Each number is 128 + 32 x the weight over its row's rms, rounded and kept within 0 to 255. Layers, rows and columns count from 0. Numbers have three digits each. The size before them is the row's rms in percent of the matrix's.

# layer 3 MLP up, 832x320, rms 0.0361, rows 693-726, columns 0-63
102:094114114154124139137144086090165180111150161095098150142154050074127075167171089132064119125084104186099122092148144130061122088119153162097058104112082102125082126180113156138131171103091182
095:119125158078120126102135160133138106151164174150129163160140087120114181114163112096083156152109152131130141112159155150071106167166143142152107127123181131164115121151079146157183128140154126
106:120112100167160136170115178143134140120136119070161087121121167121135096155142142164107065161132139195101135175143122171152117110097127133180119155126081128108165137080118113191118140098104111
099:166152149171144134095142140136171121116083158136152095141063111091098145143191085147139177121094115086101131144138128164127148094172131180194124154190124096160162161168114155198083146079058115
105:151117108121155150163091084111102123097110078102142137167120091168120135117119194076136142108092120110121110151171099169110078114157150142174174169111108063170091184093167138125124105095132130
099:159093075121142088160117122116168094099113150122144150116172075113060132145106138132124177125138130155142147140112140115115131079150180126087080148112077111085132174092112118078112062061172063
098:181140109112118155101165092219099173134149155130160162099096064103179136172150092119069145123147105181116128122115157073102136134159128120178144108111172098100135081144141138137145080122104085
099:098161142083139138130161102097101100137143142157082131141115150125146073087102165156109110097143131136167092124138131113161112094107154130073150099125109171199131154119154119000126119065118128
099:131153096167081147149127099085077090090172117167139170121151146146206092132147185116125128131093065121115085128133067121133094126156094137145156078172125102178092139119157152109130177066099133
101:145137053153179096118163090088110119094149156107107096126164114148144119142133134076056120077133156131115159071087157155163133122156136157166076105156173096086127102151217174126089132170125146
101:118123136101158128081079132155146153150128082136102111155190109072104087132088175130141094100059129149124134142158135144162167109155111176133140045112148132172168159138138167153160153107067111
102:144142163125094108154124069128149138121150129166070109151098144153114136157132171091132066139188099097133102159125102105099162140176064149149101120185100136130190131123173172196109134105169107
101:167125121147156108098129083137105170107075123155094113144150105153163134150132144160093079097123096066132169161160191107151127142092106146164114059115092129112178127170107104130114128143119127
099:072071103102035112156147122138187161172134060106140124131102137164069109176188128133156119137118132079144171177150135140061086152122166083153081221151125067144162141116152143119172103212047129
098:093157104145098191143130142086115054121101132117167119130150122222120075133091118107109142135095144172113115056074147107114163158108160163132123115163125115153092114172127132086131121104115099
099:100161181109163194094154129134172141092171122095098087164169129121151120127089179135101122124143125123087145130112132136089111146190148154141156081132129119079097098135188187129100156110102108
104:154121137131171095107133053088162157135099165088071145136117132101130161118165126159159120170107168090120142161133100122195144139158148140119129091196150111147104116130135129157115185154164145
094:110147103183153112102169153133116106112081103109159113106146110119162118109084134122102101066135113189110071146140125161096122172114169155159094074159140142158123112116118124165055107117114091
097:071089147094109131124170149193160150150140114137094105119077159116192149127103107151096103168137135159185142141178163158166160166074123100095188124138152117118131076108145082157075174132153170
108:086121106170158104144076112164053118092093123119126138126143111106113123151133061066122156134118152066183135112095166149108151151094148115108108070136133070137132126119147144101123137113132109
110:131115104129100152152118152116156164094130101105165086112130115110192105130144150094125136115114122133059169138150077150140146154104156100156157073156145122114125096118104182071108168151107058
095:106072105116199105090097124125092101186146135106163099101087091119157177113070120147128138087118082101138131114136083126075121128106139122155089110117148047108043146135145125117123182133071105
096:116119080129055140160119144179161051161114144160166126162142067129099156140141143097153169133126079087100128113107102168117110117175107120129113149176098160157086162092077080072109115096153151
096:129117119124164158155136104109140058091113082109103087125087157156182175155058121103093087120121090166143182088049091134118140157124076165140103112121096166128103118152097096129109109153154099
102:180141153097040079091107092141103171088140073184204115137155125150092084071128127130114169105150114065125137112094113123125091125126141134164156173098163125147131182128168087125108143071091125
092:139117151152116156145183139117111119100115142161129104135159106104114145196171131091098109167110151109138122091107157064137076078137121105129092166173110108117092142131120119164086135074153132
097:107145140147095155136112138108071125125181189123141161144108148162081123132074108073147069108140130171131100142139140059089113135095104065156089134115045164094099115148102127131138145146118187
097:171164104147167116193156172159063107145100123105137102124125159171150119091099129166132036130080105158072077076158162104149128125145123096098110074093134189162113140175155113119123138194149097
093:095099123135095136137155086122154121103085136107146117103067147110124139086076160120174122153183084129154124178105062087177151164115083145136129086136120112121119121127124064133167121121186111
095:062122136126161124179173124174125097160134163156097129090110156152086151144144098099146143130136184133112126151113128149166112132162079105078183137168135120080179170150176143127120123162151132
096:136105094127182130072156102107154170137106109116105177116123084164150127195106151167144089134123130099150138141102171109136126133129075118069140143125129115179143084107187080138124199129167144
103:133102082106106125186137142112103173091105123093159087153098145092099090124193168098098146106130127104208081106088183084155071176090164107169088174078094178087191136094066090158164156165150120
103:137131164126110095191136101175175135162151144068112196122130113135123219150152114166143069069102116105121163069091066065207077155138092103166171128160171181111131136105100076184113121061151135
101:145144124148153076111111095065101089112136129083132182152144147161183160115132097125177115101146120111088138120122086161065101100124146180091150149103151124146193059169114114105153180176160136
# layer 3 MLP down (transposed), 832x320, rms 0.0286, rows 693-725, columns 0-63
106:085103144120126112147143105141131089037188100162156121181118102139129151177113127130104157141097134078194077115110113080148158159094181087117113124145084114161123147088137063140161158149090199
092:096173116151113132159099155081125173092118166155115203122184153186142150099124160153159138128130043114114114170195088170146147166191107142134122143066146100160117124093118124170148153136170105
103:125106146124132141123158111127103124025109094168198150095154098121151151158173172183118087112136205142096138113168159103148182104141118131127169147094136116139133170097152098091140183173080132
096:151145131124120089109119104134062142163105137143186106090122160138084154170120175110054166174108138128118118119131106048115143088172092132167164110117200086123149116174104085163130154054152124
107:206134160136153133088097097099128061169095075135157057102143086109119143140101181119114124129104057118125108096134120177135167147123151097119123169151097095087124053118117121106140121146083086
102:180169104123116110148113095106117084084165151146135133125179102140059138105163125137149113163107223148074117124141122125117059105094176069134106102115131148069100127094086112120094118106124110
096:170158152107157129096129170096137172143110123156148169095138136158114085113140122126153167092165028140095093118163117131120182114168135091181176148085140145168152120082104138131156129127123144
101:152107163146109125103182173104102182137116167099169187132128163154143135080164105192174096152164210095147186105149106132097126113151102116090133115112154078072152139159157131162105109153126113
095:074175148143182142141101090177201140114075150122139142129178102096116142175106102124114157121121153158130154189151176159084138132111142109117101157114164151086134129153056094136123114205129087
102:135077119118096136124133142146154111170176099127141139053126122129088151134188155094146122103085122144138194118127079141161114093116113149152155139119140136130096155123141104179111091123130111
099:163162118147162175117180153108169118121108137152135181151093150142131140135111170111115107152119174040107084080120154121154158018148108109118172103066083192138150098088193154166142147153111168
104:112085110115135107176137165122082145176112142133150115132132159116161195101068109093165091134154206114164119083173115148108128045169144144184135152154156078145153154097112143143152147142114182
103:138076115126099111131151107132085104139120112106140120067090079116181108184126117128037108115125204158124118125117154105109147145092082090069174118189077134136105176095163084108050104158125202
102:100101158139153132107119121127118133142205103081131156105126146108116156112091098088119118093142122191158092111136127128110110139165194160139103131139144118191127129083058123047105136116163132
097:156153166152135134084132156145176182182126136117131163181149139102081187150148075129103123090079019086110088158126162107135109199090111192089136136110154143111149121132127139127138138075123058
101:042126097119179118142131179100103088147151136116129167106138130123186096174136137103176127172148022129145107162130139132149106233105056116051122147087117105210125131116151119154125115084158158
104:101139096159109141106168085093163097115170120108087154132123119131163140098077198165137157112118119112104164102109097194140140085108151093111153099144113119154158149149161132151084173129197163
094:144107140148121117086155095114144148079134148151120120149210087128125145130066134120105109124115193132085139132092106188132103180160150120178139137115126139140097114103164111155135127097128095
097:136153148079145152101114129142157144128198162155160221122152147137124140082134104084176155171143155143169088108125127081135100064069135085120144121161096108167142112129124127103132179116173149
103:119132106166139119158155160134101127091095095137059096110169181111157103121119103140034127106089124159124129090114161129136049191106170099102063165126106113167117096144067115109146099148160102
107:143104151145103150107104127096149113066123104146142110112130210142143144129145118112105136153062164106143112196130168181098129086082116154123126151174105111122158035133187137119108128103073179
098:161167117128134055189080158122094172132144096145092098104103136100077115120149183162139046176154083078122155169134134104154079152148111165075150138188114167147171106050121102114204139146136123
089:154078182124110138153144090112171102099140122151116138116110179134193143136161149112121139131094057160170121113106073114122230076073106136106133109113163125144185131068115160068126119154126098
093:159148129146136072163163138181112151091180132146125122219138111096122115183094140147190104086169163160155121049163070110095116174186113160160138166084105185156090130115120102120106140186107127
105:045184171146163196084074150200066192103160164156101070153122098062083126125165151079153102127183218091130148149164137118122155177132120106115100137174110115157077099148108106092164148108110130
094:095215118185132100105164165095099115081127097137164143121140096114147117105138150120155130138095107141088151063144075109175058172126125121119080169130091113153117107068119156123133137144089149
097:161106140133131124136113193088120123152089134140191156195109138170120163111105114165215045157126139134163077187099120121140052104179146116108127067107120147062152072098128122098109114124095134
095:135094137126120182085100093123099165133191111168115150150131132143098106121162176122230114185198076115133087121095181144151132128106179129127104117092155128145129117144187104152198103124131102
095:165059090154086112116132171090119145037134179145136091123153146080132077156121174190122149131129107170165117128132098080125166130107137168112118109123095142149141081135123066131124141057171187
093:152121074146120087091117122135080167145161150095105150208138065100076139091127169096175091098131113115150190073112164151169104181176154153103107161138165099155082049085108100117135113110115147
096:154150110164126126090135114095159164106133054148160125155101071097135150171128123092130083133136106140137128130157096121140099184124095086068135130082121108116145099117189104101112116107111123
103:143113127104118107078096137127122146170089166156183183150102105120141080072170078095086114134088221119167114087119128060133076130101145109092112138091102171122130120118151102094124177076151143
101:154172144159134102156098130166121156171167068139125134123126184159176140093096160155154113147150078080149108182138101139150163134120106120153131168147089116139166142166069172208179111171133147
# layer 3 MLP gate, 832x320, rms 0.0373, rows 694-726, columns 0-63
095:116076097126109084067066134146168152193138131111105209170151165100106078111084138121159141137103124118139151111090167194075168087152133128139095150126131166083138145139119141105163099163138123
102:077105107155144120143129189110122162131102131080088130117083141128125147093199082098142100152142113136175147112090158143079118132106140176170100088171140117145087144138141097203137128126163112
095:159135141116149117097100091163112091140086144132108158145084125146171108121123092157127084109055106064170072056163153162125097088099172201131123180122129130161145173138146136163136127157164173
106:112151188131130079133100111140157149133137087162057068165103086113160066156166101140106145139124150164163111105085143106133138155148160158122119159109141115109119085159074135127110132195130107
104:111108100174115059115075124131181136165099104087115114156093104115103109115131130133059143094066171138099165132152208175094120103146117128131108166140078097122125117153146170104115144125176153
097:110094159136124103132158105178152176125092154080134187164075121121098108172139144113117193109140086146181176137073147151165091102107133152121125101132117158082063080180106144125183089147093070
098:104088135120126126057130078118152193112102183176117159116162092190076088125115133122151144210166154081102119176102180164177137055102152142106168101181088147183135124099141164148137092080078097
098:114103085105137152143086120150153140153088153209124125182165086095083166140123147089155092053162168130094143153089100156098131136109127115061130122132132101050128119126046063162096094123110140
099:125178156134093073122144157150135172138141150160106066138178140120152150151161114146091129144178093113133099148171129086197182092115073103138136189126187096130131091134139123107089073169122114
098:066104091057141178159184129132138129134078075129124139154194187110161120133128187133114179114102087188121145162097133142148150112111072160113173113058143177114116137174113139119150139108151147
100:046117158122122075167156136061105103102140088125141082123128120134156122116113149148125125139120117183128104169097121146100167123115175150144149125140130037166074083158213109120091122125217105
098:168087102103146148157114064165132091160128098177120096111124136139122120098133107184170154107168124116118088169120140111129128156172155166086147102174090133085133142105074126100060159144136183
100:144102137130107127145104200153098136155092135176100142104144145155092082167127078141070166083135133148181134149121143117137136099183161129128146159176139129107177182091153147096107149136140109
101:153107147088098183198176105131076143110124063134116136142092079050150125141120154169136167177094147126112079122132191124060105091125103141117138081136203131108125172129163129132110171133167150
096:174172137149143178128093190132146147137098138128074064104153145145135079155200154153101120115106146095096153151147120120163131093083072113083174105144144103084141084097126123091122193095099119
102:068082137133061162098084170155083129126120132168147073111133094106096132148096135088148155118183069166131122111104159126138144139071119125108098127080099133141130122182096152124184121106064081
096:137181116161148149127090144100076126117088143135156081169113143163081170144155091133137131111152171136082145108085132087119135087089147077107140104101154058111129091174128074169142098107096113
097:148138075177132096166118153170119147152132108108111130099139139146185107139148129120073109147116072070106126119169102104127088118096078162093152104083196096149137101104172147156176120102180101
109:168148160087028149092089161115125125183147122123082117154111155184107082076123160129176125106163141104166160118166125119121124117135090098151199180167148169123103146112062124189142169130154110
107:085166081136174126108128112089080120066120157135142096136128134102073133081135140121129115138080152063135117162186181151128151095105151133182157151124143076181133090137125133159123104126087147
095:097125150142167119153170088148126167133088134151145101078112154150108098109155096090087111127153107173124139089127123164172119183105114074126148090106127095122119199118182116201086138096139106
100:133129206110149101122173096156099203087191164086090129126086143089137090174160148181133100138164163134163115093087147093133124087083156134110127103086136134142165156150158142150060130178103100
095:092109126161111117213131131077127105154154089109123070145083168144082157108189072142053111115147159138075137140128187141148115085190091093147176066168164107139126102152127087133095150144128113
099:141152163158157131110096093166174133167125119104147160117129123126099083132111140133089088169110123111165114089113119128161145106138117148133156133118167156122105105134040112096124085109096122
095:093089127137135169124117108099125139136031130148169104120167121127063151177157096109107107069121151133118141131166135098182129087122173064110171129148133132123094168180140117159123151164135098
103:050095119121134159101160080126089142131174154108071094129058153143116110062109147109131126103176078129124108087146118107102115170064096081135163160125084105154128159154113159141102127116139146
093:164152105110121133111112113134098118130104110165147088175095081100135106087130132140107164064110127121150147151126084157066133134084148152161123095163153117173118168126079074103135100123094133
090:129126151170118146141146106135177164086111124155206102113130116159148141086098094090157123129146053090145109159113056092145167157123090154168142056189136145182152146142149112156158153104131091
096:180195123178146160121155133136133156095138118143072087069104141126092135102143110151134160165153166164091112159125116078135152110139061097122088079132093101123126088152085123175104058173210140
101:112110110107125157090131124085151142128150147197115080185159068118127138122162169149119122082118115068155181107101186172183124092088131149075165098089109143118124136156162144080138178133145175
104:118155128144111098101089164146104126152170161153125110130133108112078130106135179162115103136157101109125172133144146115210173166149155090098079143130110160137100123090097085105120132087134183
102:110122171089152176146189089074085097143143110067106118085115111135122167145118091109135073133138166147159128131089150119119140137140184182105117119158126053144129062132153088100138090131117160
099:140132127139102159105146125108122106137118144154103144148198114120204155132087069141091144106157124098141169095150137131147106151128137096097123177087089204131180085130080169127141130145144066